Each number is 128 + 32 x the weight over its row's rms, rounded and kept within 0 to 255. Layers, rows and columns count from 0. The size above them is the row's rms in percent of the matrix's.

# layer 4 MLP down (transposed), 3072x384, rms 0.0589, rows 232-267, columns 0-95
size [ 79  90 103  97  86  89 107  85  91 115 100 104  96 113 109 101 100  91  98  97 103 106  99  92 108  97 100 103 104 102 115 104 110 102  88 108]
[[167 106 107 106 142 128 146  58 166 146 123 107  65 106 154 190 154 209  43  85 114  86 111 150 126 170  84 120 204 139 143 132 155 130 126 125 164 190 124 160 141 111 146 135 122  73 120 136 129 170 149 111 112 126 178 152 159 119 112 103 121 173  96 114 114 118 120 110 135 151 126 156 129  59 123 105 191 185 220 106 124  81 201 144 102 127 151  42 122 173 101  95 115  56 129 154]
 [144 103 153 114  97  77 153 101 144  44  91 168 116 146 190 146 170  66 124 155 109  91 122 116 118  70 140 164 128 121 101 119 176  70 130  77 198 133 137 140  97 171 104 170 145 200 107 111 124 156 135 114 143 133  69 159 154 112  84 141 141 161 119 175 137 109 125  81 109 179 142 126 129 112 105 146 122 111 115 171 125 138 148 172 153 131 119  68 157  46 129 125 105  97 178 116]
 [133  94  57 119  68 146 116  76  79  66 121 121 114 112 150 139  81 161 120  87  70 115  60 110 122 119 197 146  95 128  99  97 139 114 100 103 132 121 162 161 121  71  75 146 101  98 148 204 164 108 216  82  73  89 136  80  76 147 122 136 102 106 109 150 126  58 154  99 113 125 153 179 119 159 147 171 125 165 156 121 113 129 142 149  96 103 158 132 103 122 118 165 103 136 142 178]
 [ 99 122 147 226 125 119 163  68 141 112 172 133 143 135 134 161 155  92 131  92 160 121 106 133 158 125 186 141 167 131 176 108 118 124 124 171 153  97 120 148 127  87 176 128 140 108 133  86 156  95  87 130  94 116 152 139 121  95  75  86 115  81 104  96 143 164 112 191 106  78 133  80 120 101  22 201 137 194 144 133 155 101 139 114 132 166  98 116 108 148 122 104 107  67 150  72]
 [146 136 169 140 116 128 165 131 139 184 145 208 110 137 191 142 145 166  99  73  93  94 121  73 163 150 180 169 157 158 113 137 155 141 147 140 153 127 121 174  56 173  78 156 150 124 125 139 119 100 135  75  75 116 178  94 162 147 126 119 123 165 226 147 166 109 139 116 148 132 122  99 124 125 211 181 142 149  64 104 109 167 105 170 116 147 196 151 137 151 137  79 110 114 135 142]
 [158 121 154 137 121  71 164 121 116 148 122  84 200 196 102 118  97 110  64  87 114 171  83 128 127 108 102  93 196  78 179 146 115 154  82 169 139  92  85 141 118 109 118 153 108 144 155 119  99 163 187 194 151 154 171 136 148 148 110 157 212 108 222  58 138  94 135 166 134 150 158  74 137 169 127 117 144 157 182  83 156 105 147 155  94  91  99 126 110 119 127 134 109 141 107 174]
 [153  77 121 133 116 123 149  91 177 145 173 120 108 214 141 125 121 126 125 102 144 151 163 135  92 122 168 168 107 100 112 120 103 140 155 128 128 104 101 137 148  88 104 179 125  93 129 117 156 115 167 112 159 120 199 108 139 161 123 146  98 168 133 140 104 120  71  56 124 115 118 116  68 151 123 107 132 101 154  80 107 137 173 144 178 135  95 106 139 106 127 135 161 130 142 158]
 [100 156 114  83 144  75 146 139 154 137 147 169 138 187 113 120  66  99 118 161  99 157  92 135 121 102  52 115 185 180 196 157 108 175 143 154  83 102 124 139 162 138 149 164 124 187 147 163  67 215 106  83 160 122  80 121 100 103 108  85 116 165 127 134 181 144 141 165  59 157 157  83 115 112 126 104 139 183 177 175 120 124 142 130 172 182  57 121 171 138 149 149 162 185 103 113]
 [143  99 141 158 198 159 147 126 125 124 164 140 110 117 168 153 144 204 109 198 136 137 108 103 187 107 169 135 100 131 192  98 123 145 114 195 125  53  84 149 164 141 121  91 127 110 143 130 185 144 157 145 140 165 128 133 114 154 135 129 137 164 115 151 117 149 129 174 157 128 100  63  95  58 179 130 134 150 104 105 132 157 159 142 143 149  83 158 171  82  72 128 125  93 114 108]
 [113 134  89 154 140 117 131 116 131 120 116  99 107  54 134 115 118 189  63 147 109 130 136 145 108 129 105 124 132 113 148 118 125 131  77  70 148 112  92 123 143 114 178 120 101 157 123 162 110 143 147 128  94 134 107 101 101 126  63 109 122  68 151 101  51 124  24 154 100 197 172  95 121  89 164 108 134 117 170 121 120 108  99 155 121  75 111  94 156 101  89 125 167 121  75 150]
 [150 155  81 112  97 123 158  86 161 109 129  67  90  85 106 166 149 154  93 116  90 101 171  73 161 150 115  86 118 103 179 155 133 123 119 165 116  71 153 116 203 159 129 128 129  86 168 179 122 123 169 134 188  96 138 128 112 124  64 168 155 165 137 116  75 185 125 151  87 200 144 130  91  99 102  91 195 108 148 120 151 172 113 146 134 106 151 147 146 160 120  94 139 156  90 144]
 [109 118 183 145 146 159 105 109 167 176  88 171 155 106 137  89 110  64 135 120 130 107 116 160  82 129 160 104 175  83  80 149 159 146  96 100 192 125  83 152 158  74 111  73  89 187  55 105 125 109 145  88 120  80 103 179 111 132  70 113  80  61 194 123  75 145 118 136  65 136 100 166 133 135 138 126 228 130 200 111 184 124 199 121 147 140 116 116 173 119 132  50 138 146 124 160]
 [117  91 175 152  97  82 163 130  99 145 107 170 140 158 109 141 124 140  55 131 140 117 148 116  89 143 123 105 165 116 122 152 168 160 157 175 194 113 179 142 124  82 135  68  60 135 100  90 132 131 145 126 154 144 148  85 174 103 108 168 124 140 137  69 160 155 126 187 113 199 127 149 100 149 130  94 115 152 129 136 126 122 118 130  85 136 136 126 120 101 138 147 107 145 104 118]
 [115 145 144 108 152 126 134  94 134 150  96 103 180 152 183 135 131  59 122 127  54 144 101 148 127 157 144 161 120 109 140 136 103  83 133 182 144 100 124 109 192  89 129 154  95 168  73  90  72 148 186 150 115 101  86 115 111 100 128 156 111 140 106 145  52 147 176 196 170 141 110  57  98 103 118 163 132 122 126 111 130  99 114 119 107  72 133 120  96 137 120 142 124  82 131 135]
 [143  94 175 100 153 114 104 121 131 118 115 117 149 159 151 107  79 115 151  70 104  95 123 125 112 107  65 137 169 109 110 115 102 130 155 114  99  92  75 179 132 104 121 113  87  10 122 141  83 182  79 115 149  80 136  71 126 157 125  73  80  75  65  91 123 157  80 133  95 148 150 156 125 124 144 183 173 130  99  74 155 127  92 156 171 154 103 107  93 168 196 132  97 113  86 114]
 [ 73 165 123 128 161 100 130 166 152 138  97  86 111 106 121 155 139 118  92  95 131  53 129  67 139 132 111 108 157 128 142 169 125  94 156 148 117 115 113 105  96 137 144 163 183 118 143 189 112 162 117  76 106  78 147 100  64  55  89 120  91 120 118 215 102  91  93  94 134 104 147 124 181 138  63 152 172  64 184 118 107 103 139  91 134 116 150 164 142 119 108  99 160 131 188 122]
 [147  88 127 104 183 163 160 178 118 171  97 112 129  93 170 157  49 147  76 181  75 100  97 117 108 135  82  97 180  99 132 128  65 175 149 142 135 170 122 172 127 105  90 139 152 120 112 140 110 111 146 120  64 111 156 141 160 139 137  98 102 153 174 106 144  79 144 113  76 150 159 101 129 120 159 114 196 127 163 110 123  77 137 115 103 156 151 144 130  91 156 141 147 154 103 143]
 [111 197 139  89 139 144 139 140 143 119  94  98  95 136 225  58 176  73  71 170 200 115 125 119 126 149 159 139 187 167 141  69 152 145 160 149 143  92 126 177 113 141 128 126  95 133 143 104 100 167  93 148  76 115 147 177  86 155 113 161 167 114 121 118  88 123  72 124 159 159 153 108 141 174  80 105 201 102  96 194 129 115 129 143 127 171 154 182 146 159 164 155 128 209 101 126]
 [125 149 150 137 105  99 110 169 133 133 139 153 172 113 121 141 164 176 119  80 118 136 121 135 138 124  89  92  82  65 158 127 144 110  75 105 202 104  99 176 135 135 120  82 102  67 133 102  85 130 129 182 130 143 132 157  64 145 182 171  72 148 124 141 124 140  39 121 136 150 149 109 170 136 165 138 102 175  96  63 114 129 161 136 110 110  92 122  25  75  71 114 138 112 123 153]
 [152 130 111  73  83 127 127 147 120 144 117 144 106 144 140 202 142 109 136 152  72 163 121 186 145 136 127  78  99 112  94 119 158 103 122 156 131 128 104 101 167 161  85 153 135 160 149  79 126 180 117 127  96 150 179 188  64  97 176 145 130 128 169 161 138 144  92 148  93  88 184 182 102 142  91 104  89 164 107 127 164 111 131 126 121 132  81 132 141 154 147 109 139 117 148 121]
 [128 146  62 109 148  84 134 164 156 198 128 106  97 160 160 128 200 144 155 115 137 168 103 172 181 144 147 129 134 115  98 141 183 179 119 123 145  82 138 183 112 177 123 119 138 133  90 137 154 112 132 125 176 148 212 125 169 126 181  96 139 160 180  87 142  83 161 153 149 117 137  84 156  69 149  64 138 114 146 122 116 138 118 128 153  91 126 149 150 133 110 109 122  51 173  90]
 [130 150 131 104  98 124 159 106 103 177 194 117 137 178 145 110 157 164  60 138 106 165 116 138 103 106 114 126 149  58 138  77 172 150 141 144 148 121 126  97 102  74 139 126  91 135 171 142  85 133 132  89 168 206 148 137 144 110 147 127 110 116 124 135 156 143 231 121  97 147 152 171  83 126 161 158 118 112 196  91  86 172 180 128  66 106 142 113 152 216  98 128 166 139 106 157]
 [161  95 139 120 133 121  99 140 119 135  58 165 129 143 120 121 154 154 195 136 111 178 183 179 123 154  84 153 157 132 156 149 133 123 104 108 130  75 132 113 107 175 165 129  89 156 146 141 174 162  96 184 153  88  78 126 156 117 104 196 164 109 184 137 155  98 109 124 131 149 144 149  89 103 169 132 151  74 136 140 136 145  99 202 127 105 170 141 126  21 118 108 161 101 161 108]
 [ 66 145  80 182 161 173 129  80 154 165 173 135  97 145 131 107  92 125 105  91 130 137  95 106 114 123  88 150 149 165  89 115 121  83 104  81 153 148 117 155 106  98  87  98  65  47 172 176 136 119  66 124 109  57 134 189 121 113 158 156 140 145 109 134 132 184 132 102 190 160 145 166 135 132 154  83 146 152  87 127 157 158 171 149 103 149  98 171 129  87 100 181  93 100 117 134]
 [141 165 109 107 136  56 114  88 144 131  97 165 107  89  73 124  91 166 113 105 169  98 122 101 109 182 107  93 183 144 139 106  39 119 129 116  49 188 139 139  82  95 154 117 137 112 174  87 127 142 181 161  73 139  91 173 107 134 136 137 175  98 150 167  81  72  97  72 162 135  83 158 159 141  59 136 113 114 103 153 133 153 179  84 128 116 122 157 145 132 139  72 137 100  85  90]
 [117 152 138 131 113 150 142 154 134  92 136 107 189 135  91 150 167 130 131 122 136 140 134 108  94 140 116 195 180 147 181 140 159 111 152 107 174 162 142 167 121  59 152 113 117 113 122 121 130  84 175 125  89 140 108 116 155 100 123 151  68 132 153 174  86  94 157 143 123  97 128 151 160 117  30 119 159  97 137 163 144  80 118 107 109  59 130 145 111 135 133 161 123 113 113 155]
 [ 90 116 120 108  83 157 113 118 125 132 147 146  94  97 121  88 190  94 117  79 145 126 124 158 149 128 139 133 145  99 138 168 123 103 169 182 134 123  96 126 136 147 133  64 139 149 144  99 199  64 142  62 127 165  68 160 101 142 101  53  93 134 199 167 158 127  53 144 149 171  99 160 136  83 170 116 157 122  55 137 156 201 104 158 140 107 204 137 124 113 143 164 118 167  47 115]
 [165 134 126 107 110 157  87  92 111 139 115 140 151 123 124 105 124 145 110  85 110  48 132 157 161 133  98 154  96  85  47  78 157  86  78 127 123 144 127 121 140 126 133 137 111 164 117 118 106  94 115 191  86  74 142  81 206 131 151 128 172 116  89  95 154 158 149 123  84 114 117 184 132 153 137 116 136  80  70 134 196 142 132 183 134 130 128  91 124  89 173 117 150 161  63 119]
 [ 88 105 103 139 133 137 125 146 128  84 148 141 134 119  68  46 126 197  99 110  86 147 114 144 106  83 155 134 126 160 160 211  78 144 108 132 142 119  93 126 132 125 112 104 127 140 146 113 142 115 135 144 133 131 167 186  88  83 161 193 123 126 150 131 134 124 155  69 137 122 173 106 139  91 162 143 157 141 160  83 128 119 150 149 123 131 130 165 138  82 104  83  93 153 149  98]
 [149 149  95 168 142  89 147 151 144  74 116 145  88 126  78 186  99 107 137 124 160 118 108 118 151 159  84 129 108 128 112  68  91 164 100 153 104 111  98 177  66 167 122  76  93 127 132 127 148 176 149 107 110 132 142 105 168  84 131 145 121 116 107 141 129  99 154  98  83 146 151 171  90 161 113  77 144 107  94 182 195 158 175  88 152 130 170 169 149 103 169 128 132 121  71 115]
 [120  99 134 194 108 123 112  96 109 141 108  79 183 194 136 117 157  85 193  67 126 124 128  87 151 131 114 104  96 173 151 137 134 145  97 178 103 129  75 145 148 143 113 104 114  84 134  80 149 123 188 102 147 108 143 132 200 137 153 105 149 195 152 182 125 111 177 116  98 138 142 109 120 129 118 147 109 148 137 136 103 150 102 165 134  99 159 115 137 157 174 127 161 171 100 153]
 [ 92 121 132 124 102  72 115 109 149 164 148 114 121 139 142 103 139 115 115 136 126  93 151 193 114  87 137 115  54 141 154 144  90 139  97 112 173  82 103 170 203 149 139  90 193 128 141 151 149 107 107 138 135 164 131 151 140 149 127 196 108 127 135 108 114 170 213 104 121 142  75 123 137 116 168  67 154  80 158 111  96  91 148 131 183 115 149 127 159 130  99 187 112 166 102  89]
 [169 175 167 102 139  97 170 226 111 129 135 174 201 220 155 149 114  84 125  85 141 164 151 100 125  94 124 144 125 123 124 117 169 174  80 171 143 129 124 213 100 122 157  87 145 110 134 169 100 120 183  98 141 124 134 106 125 149 128 186 135 165 188 183 117 125 180 132 122 105 137 124 201 161 162 140 109 135 176 150 178 165 152 197 103 202 151 163 121 128 151 162 120 101 142 105]
 [110 113  82 164 113 112 145 202 197  63  67 110 157 104 117 166 180 118 173 141 124 106 107 154 108 110 159  97 100 161 103 206 119 206 153 154 164 163 137 119 105 116 106 133 175 156  84 113 142 120  91 116 122 151 118  76 144 154 140 133 121 110  68  97 156 105  68 156 115 188 157 171 104  80 104  95  96 158 119 140 187 107 122 150 117 224 176 135  86  87 150 102 146 194 143 179]
 [144 171 155 137 104 185 171 155 177 135 156 108 164 140 126 148 189 161  78 182 153 165  90 115 182  76 132 160 106 128 137 111 147 164 149 136 114 188 133 179  95 109 177  83 119 192 143 125 168 152 125 166 169 157 122 140 129 135 144 171 148 133 230 127 153 116  97 143 177 142 142 110 101 112  73 102 120 110 105 165 132 168 132 157 133 112  98 182 142  71 161 156  59 116  76 121]
 [114  89 156  95  85 131 151 143 135 143  91 136 124 124 134 175 154 114 114 123 124 125 165 164 141 149 209  90 118 101 117  87 164 159  85 186 124  61  70  84 168 104  84  96 146 152 175 117 159 182 104  93 119 130 175 146  59 115 165 163 168  90 136 120 152 146 136 124 149  94 126 133  75 157  91 196 109  58 151 106 166 131 159  93 164  88 127 119  94 100 145 133 107  93  70  81]]
# layer 4 MLP up, 3072x384, rms 0.066, rows 233-268, columns 0-95
size [ 95 104  95  82  82 103  76  79 123 102  95  85 116 106  98  98  79  90  92 105 103 108  80 104 104  93 106  98  97 125 100 123  97  71 106 113]
[[110 143  79 109  77 124 162  94 141 117 133 135 111  63 108 111 115 132 100 131  89 160 128 141 152 204 112  82 161 141 143 123 160 127 176 111 102  68  88 122 119 166 194 154  77 138 140 101 117 143 126 126 149 152 124 163 131 167 141  97 100 137  62  99 150 105 168  99  51 132 103 112 145 130 147  93 146 138  45 106 105 170 133 137  75  77  95 200  93 146 151 166  75 150 145 143]
 [186  99 112 155 142 107 183  83  92 118 179 120 100 128  74 102 139  67 110  93 152 161  53 165 117  87 129 169 151 100  97  82 180  94 121 103  65  93 133 170 122 101 110 118 139 115 171 124  89 145 171 125 141 105 105 127 122 107 137 163 127 116  91 116 107 133 121 181 132 107 130 155 147  56 115 136 122 102 178  76  96  96 115 148 148 142 131 100 161 132 195  66 136 136 161 163]
 [148 159  72 158 127 108 119 189 146 115  97 149 100 137 130 133 100 104 153  99 128 153 102 119 147 126 136  90 127 108 100 138 190 116  85 137  73  80 143 163 165 107 164 145 173 147 131  77 137 138 127 112 178 111  86 116  74 112 126 137 126 162 134  74 132 150 173 115  87  83 180 112  82 105 127 106 164 122 151 136  92 112 203 112 105 131 183 114  68 159 151 108 145 160 157 143]
 [143  98 150 154  81 161 122  86  90 119 182 153 106 122  87 173 135 109 169 156  88 114 134  92 100  78 174  96  89 123 115 113 146 125 115 157 108 100 173 127  99  41  72 110 212  59 152  64  69 134 105 157 144  73 113 118 196 103 166 101 202 172 169 115 149 175 107 131 142 123 161 100 121 171 176 186 113 106  74  66 157  79  77 131 161 114 127  95 102 123 115 121 138  80 154 154]
 [169 169  99 111 131 149 157  90 146 110 141 118 135  60 139  50 146  78 107 104 124 101 136  95  76 188 118 147 179 123 114 129 121 141 129 124 127 141 193 119 114 122 136 155 130 146 176 159 126 138 118 100  87 128 105  87 100 161 154 119  68 136  90 126  88 140 116  79  93 129 147 152  80  74  71 118 138 156 117 195 139 140 155  74 143 109 100 158 179 124  99 144 120 105  69 108]
 [149 103 140 121 142 190 121  98  89 117 164 123 168 121 138 160  93 196  98 106 136 163 163 131 172 101  94  57 138  99 125 123 132  97 143 162 108 129 109 143 118 102 142 159  86 104 145 110 128 117  61 139 136  86 142 184 159 142 108 116 119 103 140 141 109  90 135 131  72 120  86 166  99 114 149 162  87 111 136  98 131  82 146 194 196 162 131 160  99 116 130 154 156 132  92 110]
 [125 137 124 110 147 118 126 146 139 133 130 127 129 127 105 153 179 112 110  54  84  99 184 120 162  97 163 104  81 173 146 118  96 115 142 116 115 216 186  89  46 216 138 114 170  98 121  61  93 130 145 174  70 100 120 127 133 151 174 112  94 111 132 141 155  61  59 144 191 105 207 170 106 161 131 166  82  81  62  88 175 178 118 136 147 122 211 125 157 123 138 122 150  98 100 108]
 [129 122  78 135 106 101 111 100 120  81 104 171  79 186  91 144 189 123 122 135  93 141 145 121  71 117 124  88 105 118 103 128 122 141  88 169 103 135 167 103 139 100 124 124 116 143  84 131 155 125 104 151  86 163 114 144 174 122 117 175 124 174 103 208  89 142  73  72 157 130 122  84 160 118  77  78 125 125 123 109 112  89 146 130 122 143  95 168 132  82 186  98 127 145  37 153]
 [163 149 101 197 137 105 141 151 133 118 171 128 111  55  93  75 124 123 125 130 106 128 103 145 112  77 127 133 109 126 166 151 202 179  96  99 141 106 156 126 154 187  93 115 130 134 136 169 103 105 202 149 168 113 117 124 158 129  64 109 128 144 117 112 148 127  56 105 133 137  75  61  60 144 167 134 137 101 106 138 145 164 107 118 148 133 118 144  83 128 134 110 146 154 149 152]
 [157 131 112 117  64  93  78 128 121 166 159 108 123 132 105 105 114 198 120 121 113 117 173 102  97 186 149 103 147 159 135 147  85 158 188 143  58 135 146 127  95 187 113 142 121 140 157 103 181 190 102 132 129  85 132 144  94 198 113 160 108  93 133 189  17 100  93 173 130 150 111 131 170 142 145 124 114 126 109 141 152 165 139 133 112 151  93 135 128  96 120 212  81 102 154 114]
 [125 106 146 138 112 163  99 161 115  71 166 138  88 118 121 187  99 175 192  98 154  94 168 125 114 206  85 119 180 101  85 147 117 111 141 158 217  87 142 181 147 138 121 117 103 124 132  90 127 155  93  95 117 125  98 122 114 127 164 182 119 116 125 118 167 115 118 128 142 162 116 115 152  82 125 113 208 120 157 141 128 145 163  75 146 126  50 143 111 131 123 111  59 129 150 176]
 [ 93 156 124 156 123  79  92 145  86 168 166 145  93  93 133 160 138 103 131 131 136 197 117 137 120 124 181 107  95 143 178 140 156 123  87  79  93 137 119 171  95 139 137  93 171 180 134 131 186 103 150  78 159  38 107 141 109 138  57 148  87 136 132 111 107 118 137 168  87 157 192 146 116 130 125  53 111  94  63 116 121 101 107 122 125 112 121 113 101 117 145  68 127 155  83 125]
 [148  88 120 145 173 129 196 183  70 104 120  66 115 181  89 143 141 128 164 156  85 158 148 118 103 101  92  82 151 127 140 134 109 179 144 124 103 185 148 154 108 154 150 190 132 108 140 103  71 134 113 151 125 129 173  99 150 110 140 132 114 138 131  96 132 126 111 133 158 139  30 153 147 139 134 144 121 149 116 137 106 133 192 150 112  90 121 158 145 166 137 160 100  95 111 188]
 [204 128  83 114 161  84 104 129 134  85  87 118 112 131  97 121 113 126 169 121 155 134  73 157  77 193 122 125 134 170 131  78 152 122 159 143  82  66  69  87 147 176 133  68 138  69 114  95  92 211 112 118 143  96  91 112 135 104  74 147 110 153 107  79 167 148 108 113 116 148 180  90 110 121 102 158 124 107 147 190 134 143 116 139 144 177 136 134  83 122 131 174 152 132 177 106]
 [112 149 148 131 103 147 133  65 187  86 174 141 109 120 127 138 108 155 101 115 167 116  91  91 132 108 109 124  77 108  99 157 112 139 118  89 167 146 116 163  88 182 141 112  84 174 143 113  94 153  99 131 116 121 111 134 118 104 169 118 138 130 153 142  82 170 103 133 120 142  69  66 158 147 173 165  93 128  92  99 106  35 144 167  37  78 124  96 162 114 109 145 137 116  59 110]
 [105 133  79 121 178 134 125  82 166 151  83 109 112  74 169 153 161 124  76 149  68 162 100 136 162 153 114  95 205 120  59 157 140  71 178 126 138  79 129  99 160 112 153  69 107 162 177 130 132 116 115 163  68  98 129 177 161 108 115 164 138 124 142 151 175 128 168 191  68 123 114 159 160 148 141  88 116 149 149 125 113  87 117 147 143 135 115 131 104 100 133 133 138 161 129 165]
 [173  82  85 101  87 121 185 140 137 156 169 138 115 108 135 122 119 148 123 125  67 149 136 121 157  98 164  72 169 105  92  71 155 117 177 116 116 118 165 114  94 157 176 147  94 102 183 103 103 150 131 113  92 140 113 168 157 136 111 190 141  97 191  81 132  63  86 105  96 145 166 130 136 148  70 142 133 134 112 134 174 114 147 133  96 149 161 153 142 134 148 138 163 114 131 119]
 [ 67 150 163 115 106 146 193 131 153  79 111 111  66 156  66 179 138 127 149 164 117 130 145 101 104 176 142  64 101 164 143  90 124  98 140  80 115  97  60 114 136 128  97 144 161 160 112 182 132 126 123  95 174 135 136 140 111 163 151 134 162 106  74 126 124  83 118 175 111 161 175 132 118 149 109  86 104 196 125 111 117 125 130  75 102  99 193 115 146 102 127 146 121  98 116 108]
 [182 161 126 130 139 176 144 152 128 175 143 141 112 175 124 189 168 136  81 152 128 131 154 144 143  98 135 109 176 137  93 129 145 123 134 161 160 135 170 105 132 142 116 178 125 135 127  71 106 191  91 168  74 132 109  99  86  84 167 126 119 145  79 177 172 149  35 211  89  74 151 127  81 104 104 179 181 129 115 131 182  83 185 117  74 214 148 136 152 148 131 163 140 114 144 163]
 [102 161 110 124 139 136 139 122 113 113 117 140 148 121 160 111  80  90 137  97 114 157 136 129 100 137  93 132 221  90  99 166 191 112 138 169 127 146 137 175  85 105 106 179 143 164 128 146 156 105  69 192 123  54 127 122 183 148 176  92 149 134 156 151 131 151 130 121 160 133 115  97 166 107 140 176  86 102 130 153 187  63  80 135 149  75 162 108 103  90 172 145 132 131 113 133]
 [115 150 101  95 115 181  84 193 165 120  95 141 143 115 107  76 131 135 124 121 101 190 127 150 163  80 164 182 106 117 115 142  83 163 171  97  55  84 140  99 147 202 154  61 128 139 131 129 149 171  77 168 147 128 103  97 130 149 114 143 158 145 150  93 131 105 161 108 124 164  94 171  97 102 162  69 149 144 133 107 109 155  81 124 113 100  76  77 126 157 132 113 155 109 126 150]
 [ 93 156 140 128 102  92  90 140 102 133 148 172 183 171 113 158 101 152 136 103 140  72 130 156 134 133 140 134 164 137  90  90 142 126 148 186 154 164 127 153 113 160 100 160 179 154  95 109 125 140 115 127 162 113 168 143  88  98 217 173 143 187 135 109 141 145 125 132  98  98 142  89  96  74 166 127 134 127 135 166 106 140 120 114 105 163 143 177 178 104 177 125 102 137 148  79]
 [142 114 139 174 156 143 100 117 138 123 132 152  95  79 140 160  89 103 159 116 134 101 107 147 124 131  89 142 182 116  89 131 103 185 148  81 128 100 154 149 135 169 124 145  89 143 155  75  97 112 144 122  98 180  75 161  90  89 143 131 131 135 101  56 160  96 164  93  82 106 130 122  84 101  60 115 187 190 123 103 155 117  96 118 193 106  95 126  98 115  92 129 180 130 123 151]
 [ 72 159 156  92 177 134 152  89 137 104 153 173 143 157 156 130 135 174 143 139  75 110 177 121 132 140  93 182 159 129 187 129 105 114 103  91 127 105 112 179 142 135 129 164 140 149 122 124 122 133 101 132 126 158  70 205 116  98 197  81  56 157 127 144 153 154  82  69 118 118 126 171 121 150  89 151 136 123 168 166 120 131 149  91 133 147 150 159 167 137 136 137 120 105 150 138]
 [105 102 123 122 136 143 155  88 115 112 189 149 127  73 110 183 124 125 117 146 160 138 140 140 153  90 106  94 100  98 121 106 102 173 161 174 120 141 121  89 123 122 135 132 166 161 195  86 195  97 155 156 165 112 152 145 109 115 170 141 140 122 133 111 121 181 133 108 141 134  70 122 115 100 136 180 134  93 132 118 180 161 107 132 117 118 150 135 121 124 118 129  95 131  82  60]
 [ 84 166 115 153  81  51 161 102  86  91 150 114 151 100 148 110 158 169  90  89 153 111 116 129 140 133  98 130 163 153 157 130 114 163 120 128 109 107  88 168 127  99 107 130 139  92 117 103 129 110 146 111 133 120  88 156 113  82  99 105 143 109 200  86  77 115 119 119 108 142  93 168 161  74 107 135 105 144 139 144 108 161 120 190 138 149  67  73 130 111 142 150 137 107 189 103]
 [102 119 162 158 134 171 119 126 134 175  98 148  73 127 123 124 112 130 101 121 149 115  70  46  98 136 137 110 115 100 117 178  83 125  97 135 145 134 146 136  77 167 104 144 109 159 138  98 154 110 121 117 142 127 110  91 121  84  74 115 140 136 135 128 138 154 155 105 109  99 128 136  86 149 166 120 145 143 130 138  79 160 169 123  93  97 146 105 118 118 105 112 136 111 104 117]
 [151  98  85  88 118 161  96 157 108  89 116 123 113 121 151 190 150 114 141 127 116 113 183 125  95 138 156 122 150 143 127 187  99 201 128 117  94  98 142  93  95 170 137  88  91  61 156  51 130 100 110  63 140 120 189 167 142 126 171 116 130 102 104 143 103 156 129 124 164 130 101 148 133 183  73 112 131 101  48  81 161 147 139 132 105 179 123 171 191 110 207  58 180 130 110 101]
 [139 193  75 133 135 125 216 131 148 107 173 124 122 140 126 189  42 164 148  94 180 188 131  77 110 200  84 100 162 148 160 136 124 132 166 139 159  76 101 160 119  97  56 101 105 193  86 160 116 147  88 159 105 150  49 186 127 100 182 148 134 136  83 106 112  93 124 141 130 168 107 149 161 104 164 162 150  93 155 165 137 129 134 104 143 130  99 117 140 106 103 152 143 102 164 137]
 [ 84 126 154 112  48 164  98  71 139 123 118  82  90 136 113 142 180 130 144  90 106 116 143 111 119 149 155 111 115 110 187 106 118 125 112 110 145 141 100 111  91  93 102 106 141  80 140 100 142 128 128 149 106 169 120 115 135 146 136  87 162 171  98 108 105 149 103 102 148 142 133  99  78 173 125 126  89 201 164 156 120 119 154 180 167 164  96  92 129 136 134 144 121 122 109 122]
 [ 84 134 197  91 143 145 202 129  85 161 180 184 133 135  57  82 127  86 106 142 123  71 131 133 122 187 121 127 160 102 140 187 167 115 150 111 143 121 127 125 128 145 174 113 115 121  92  67  97  97 130 133 124 179 132 112 123  91 141 109 107 130 101 108 182 118  84 132 138  91 134  88 140 128  39 228 109 153 125 164 163 166  94 150 138 127  56 152 109 159 164 143 159 157 129 124]
 [122 210  88  58 147 132 119 119 126 111 210 172 177 172 122 139 120 122 111  91  69 134 114  86 111 116 138 185 144 176 121  86 146 169  84 152  88 103 134 162 126 127  98  71 132 136 133 151 114 130 166 157 185 187 119 135 117 144 144  91  93 146 162  98 159 118 144 149 148 143  78  81 138 116 123 137 131 162 152 103 158 137 102 127 169 119 153 140  94  80  88 144 139 104 103  66]
 [128 150 147 179 131 154 111 144 109 119  94 188  66  90  81 127 119 187 103  80  95 136 110 137  87 106 224  84 180 207 120 137 124 144 116 134 166 148 156  95  77 161 122 106 156 168 126 102 125 158 144 109 142 170 102  85 111  54 124  88 108 123 127 186 117 126  92 164  71  85 141 140 122 106 112 121  90 164 129 120 107 133  46  81 140 148 160 159 139 104 131 142 166 142 123 167]
 [135  96 139 133  94 104  95 137 123 166  87 118 140 124 166 132 108 129 214 126 160  98  87 120 192 160 158  88 215 140 143 107 136 150 135 139 182 139 159 102 137  51  91 172  68  85 127 185 109 184 158 144  88  60  77 156 114 176 126 112 166 100  83 103  97  76  66 157 148 145 162 178  81 111 156 137 189  98 131 166 107 117 107 125 100 149 114  82 110 132 180 152 131 137 106 128]
 [100 193 182 116  76 154  87 143 168  97  92 104 103 124 117 132 113 137 148 115 113  83 198 107  69 154 139  66 140 193 110 168 164 130 188 135 124  96  93 132 133 112 113 169 118 135  98  94 127 155  93 171 127 154 109 136  41 130 148 143 113  85  63 147 108  55 101 188 105 117 121  84 118 111 129 163 167 141 108 138 143 166 122  88 187 146 102  77 179  97 146 139  85 120 153 103]
 [148 170 169 177  95  89 121 112 165 111 197 119 163 155 140 166  78 106 175 104 143 110  81 179 168 104 190 148 103 147 128 140 175  54 189 140 150 109 122 112 112 154  87 150 126 162  98 140 101 178 147 123 151 123 166 162  86  75  89 147 176 130 103  48 206 132 177 135 106 100  99 155 121 144 157 164 126  84  90  83  77 119 136 139 100  95 115 120  85 117 216 106 174 140 136 155]]